config.yaml
parallel_block: false
init_std_o: 0.0678
init_std_up: 0.0678
beta2: 0.99
weight_decay: 0.035
warmup_steps: 202
batch_tokens: [8192, 16384]
doc_mask: true
steps: 9587
Each number is 500 + 25 x the weight over its row's rms, rounded and kept within 0 to 999. Layers, rows and columns count from 0. Numbers have three digits each. The size before them is the row's rms in percent of the matrix's.

# layer 10 attention query, 64x64, rms 0.247, rows 0-21, columns 0-63
114:518525528486493482477531493468510504480501508514492443455532495501500495517477511521498514471503466549528484504497531478502474526506514473533476511448483503515484481492517509511537506579534547
122:522533521497462468522493466504492496514492443536460519476499507467478510491536525475535551546501480505517504485479480533553482489513511535480497463509525498462493532534513479526498499519519492
076:463486484497518530478509502468524536476468517474517433498517484535496489473467493540475499453500512516500557527489539491478525502486499445518490526487489522523481473476490510507520528538511481
178:521534521489484459495526488474486486484528471542462490480523503498470532495482506542529518499504496522524500495448507464519496507506498504530473513462511552482473521509523474513540492564542521
169:482469489523526555508479515525535546517504504464562525517484515510504500496496470462487499501490500503479527484540492532475518492527490493469506477519504468536529492485463525472460508458456478
121:502492481469492481494517494485452449475486495521490534461514502524475507510477501548502501486518512503500499528462498470546510477482517541515513564473489553487461518524548467504511504526512513
092:520549501521515504505493469502497512524458497473489512524478537479488519497553538475475485526461473509526507507453483488504472464510483497515520517475517484500477453524558472546486545504502490
099:502533479524500489498487494521489456541488488496525490496473499518521498539485523519492513548516518468442487465483519482517486501474515532520516489506472518515535459512504514486509431460443528
095:512528469494518533492490541454542487474484503532535480538513504458452537476484460547510489514482496534532498524509480507474556506529489510519526509494462507474514487484520465494488487522512486
101:521499472506492477506483528537518534490473498478524461487554471495522532528480475472499474503556480492481557532506504496527507528511497520511490481484506449488517522474458520506547508480520535
098:470469538493507499523508516551526474502476496427480489446479537531541480506523499547510468513523505475488490529506502498483487543486489496501488472484450499480508495504464527512527492510517468
093:555477452514487503520508451464511486545525494508556539503476487555463509519476529543497473503491517490480486493531478492512504461492493543466479499472496496488493517509476520500480513495464489
093:486542487461487551517503498535489463500487530508540504547482539537469488503529526520484539539481521486500503512517542510533484490495499485521519502530509506491487482471485529504527448509499557
080:482557476551500489468505505500492518491493507471501499527501479506473512519529508453488507482517501517516528513505541502530434504486496457555519506458508527514516505477528538514491509486536448
088:504491509522511528517525498486497471538471522525489520438498514496508539522527483533451525505482501473454498537490509499500487483498478569487512522502520467504460444501493469509454491486510483
103:520500492542492478499503469466469480579446509532517517527462498540480484531495522474488481467511499475475501496487500469507517488468515547493532522497454475522521481497497518508462502501516478
096:529450527525504508498514536522488505476530452505534503511510526492533520495483514520540499516522525471509514476441486521427476529501483499444530498512482502502488539516509492502502519495473535
083:524480491499510548483523534474496503497456468509515540555513515562515483559494467516477546498485492542512509500466503485491540512512504493532522466517487475500470484525507537519502479493498486
083:491455476489534515518502521523476488504529482503468507522505453492561495543487494497491474473525489538474522474484502539514481514480497474480548467532502495513463484534491495496516505435529474
096:491469481482477514495504501465506497499513520471541489491485468464467497488515488487531526491550543488513538530487497567494465550492490507500531489516475485477559549510503543499494516487509496
091:519499493543529549473480508514446511498509477547495499468534497488495517537476504483479517491537482478467514476467501480451486509508495518453508510482459555533497501485499536479504478459515506
097:504455532511471478463482513495472519484501498509520486497498506488490487457491456489515468488503518511473520470470499469474450512462474471505480467500532492512459502523501433485465524547526524
# layer 10 attention key, 64x64, rms 0.25, rows 0-20, columns 0-63
102:519500500528536479547459470532511538526503536496480506499551564477467520517521489459485482533491527447465493502528483490515491510499494537485500475519473504489490529507502512474465483489504470
103:535514489473487451502519468491515484486533459535491453493521498495529490521513470486515541503519474512478489498516523491522529466496502496527511535463490536455499483516533474531544524533546526
059:543503502502496453509511464525482457516520500527488484469512484478476476532504481489496516525510489526490497517517530503515524520469527544476518527479485540459474518575541495479507536478527513
143:513517511494467490519530480468479457480540458518482467484527456481507476496515505513534531494516519506494483486473530493514529510476546525516509523486484519431506502542492464528540522520525520
069:453484466521509499480471537536526493519453551509511508515461491498482499431489471507458472512518476498535489468515493513487521470494463491478507494470526513521502510465541537495478521481502506
170:525508511487471475512528475472467445507495467508494476471507461490501487496482507512527496483523509509501478505467512475515518510458544528520497530470485518434495488538532463528541524531530528
080:518537512531527475543486492479470448504547547509517478552494488512525507489531504522520525507486560487496511505494525504479474489471442501538473494479483480530480514524529530502492490510515494
097:510494470524482511507468524521471476522466442497524511496499523521493505524502513467558514513508514441489492499552493471501501494499521468505489544509491469513526463491524512560466483509502458
095:469500485508480498502494502462528518481541539490505490498472502540482502507526522523512518513505498516517463472467517509471463507480495549557511510502518501501527523499466476502517579445488531
115:509510507489458505529506532521474547511508525523511504450537478490497490506495541542560470474540461493502526511512505505486507465531523478548504501528480513503540514475447510475503472500503501
109:500490540445481512522518540526509476463511514469491435485539513499478510518499498489492512495496463496498559543486522500493514479462516482468533478545486504506545522485508516502508461533487500
087:541532513512478535467515530479475505495506475488490470507515511482509465484518540489494481475490498506477501478457502500528518481494545510456462488509468426508517483544470537500512489514547523
101:535484489517508487544464469504492509451475496527537548507472504499508509511516505458526513516491516508523524457518503483484494504458481483544466493504519482476533488462498483522525462509428505
067:517531475487513528514535488543521471543507501562501518548523478544499484503523461489508513501487479494486477502498532483518469501501492517499497500524484557511479465460554506476484512451510511
099:522480526511512487494473485519484475567516556482476465516493510497489500497477532515520475500495451528479513514493466512507505479465504551482524520486521430534498528508524473504522512542497515
105:518496494518498527475537538506476475541484484500494500514465517475504497519523505521492489477521549506505528516496483469543503500483516506460496516484440453513457464491506458488455466465529530
090:500518531504536504468490521466472509500507485509471476467507496460507493466491510507495484480484534470499575496544485492496529511508498508484481493517518515482555497497493505556479528511433543
100:479514437523506454494502523499521491473486516499478489478476494515479463516490518539502443515512517533510525491489511491521507471507472514535548486516502488499483500466502529494520488466494588
096:512449462547514493476482476489508493513466519504438528487504466499486436545485500453508482472489483490510495533488467469480514495517494533459490491518532518508513521492520527512469502522468513
091:566512502481486534463478502463534494498515513509472515504480489499499502506517496535523484473511464496496559497531482504506456518503528507492486494520505525497531501499486483505525529432444447
089:460473507521537516491500522509492491538451497531513496498489453509487517465504521457510457487499503496520534477494507471499483458550530525462518517525481515482461458493508479541470539519508508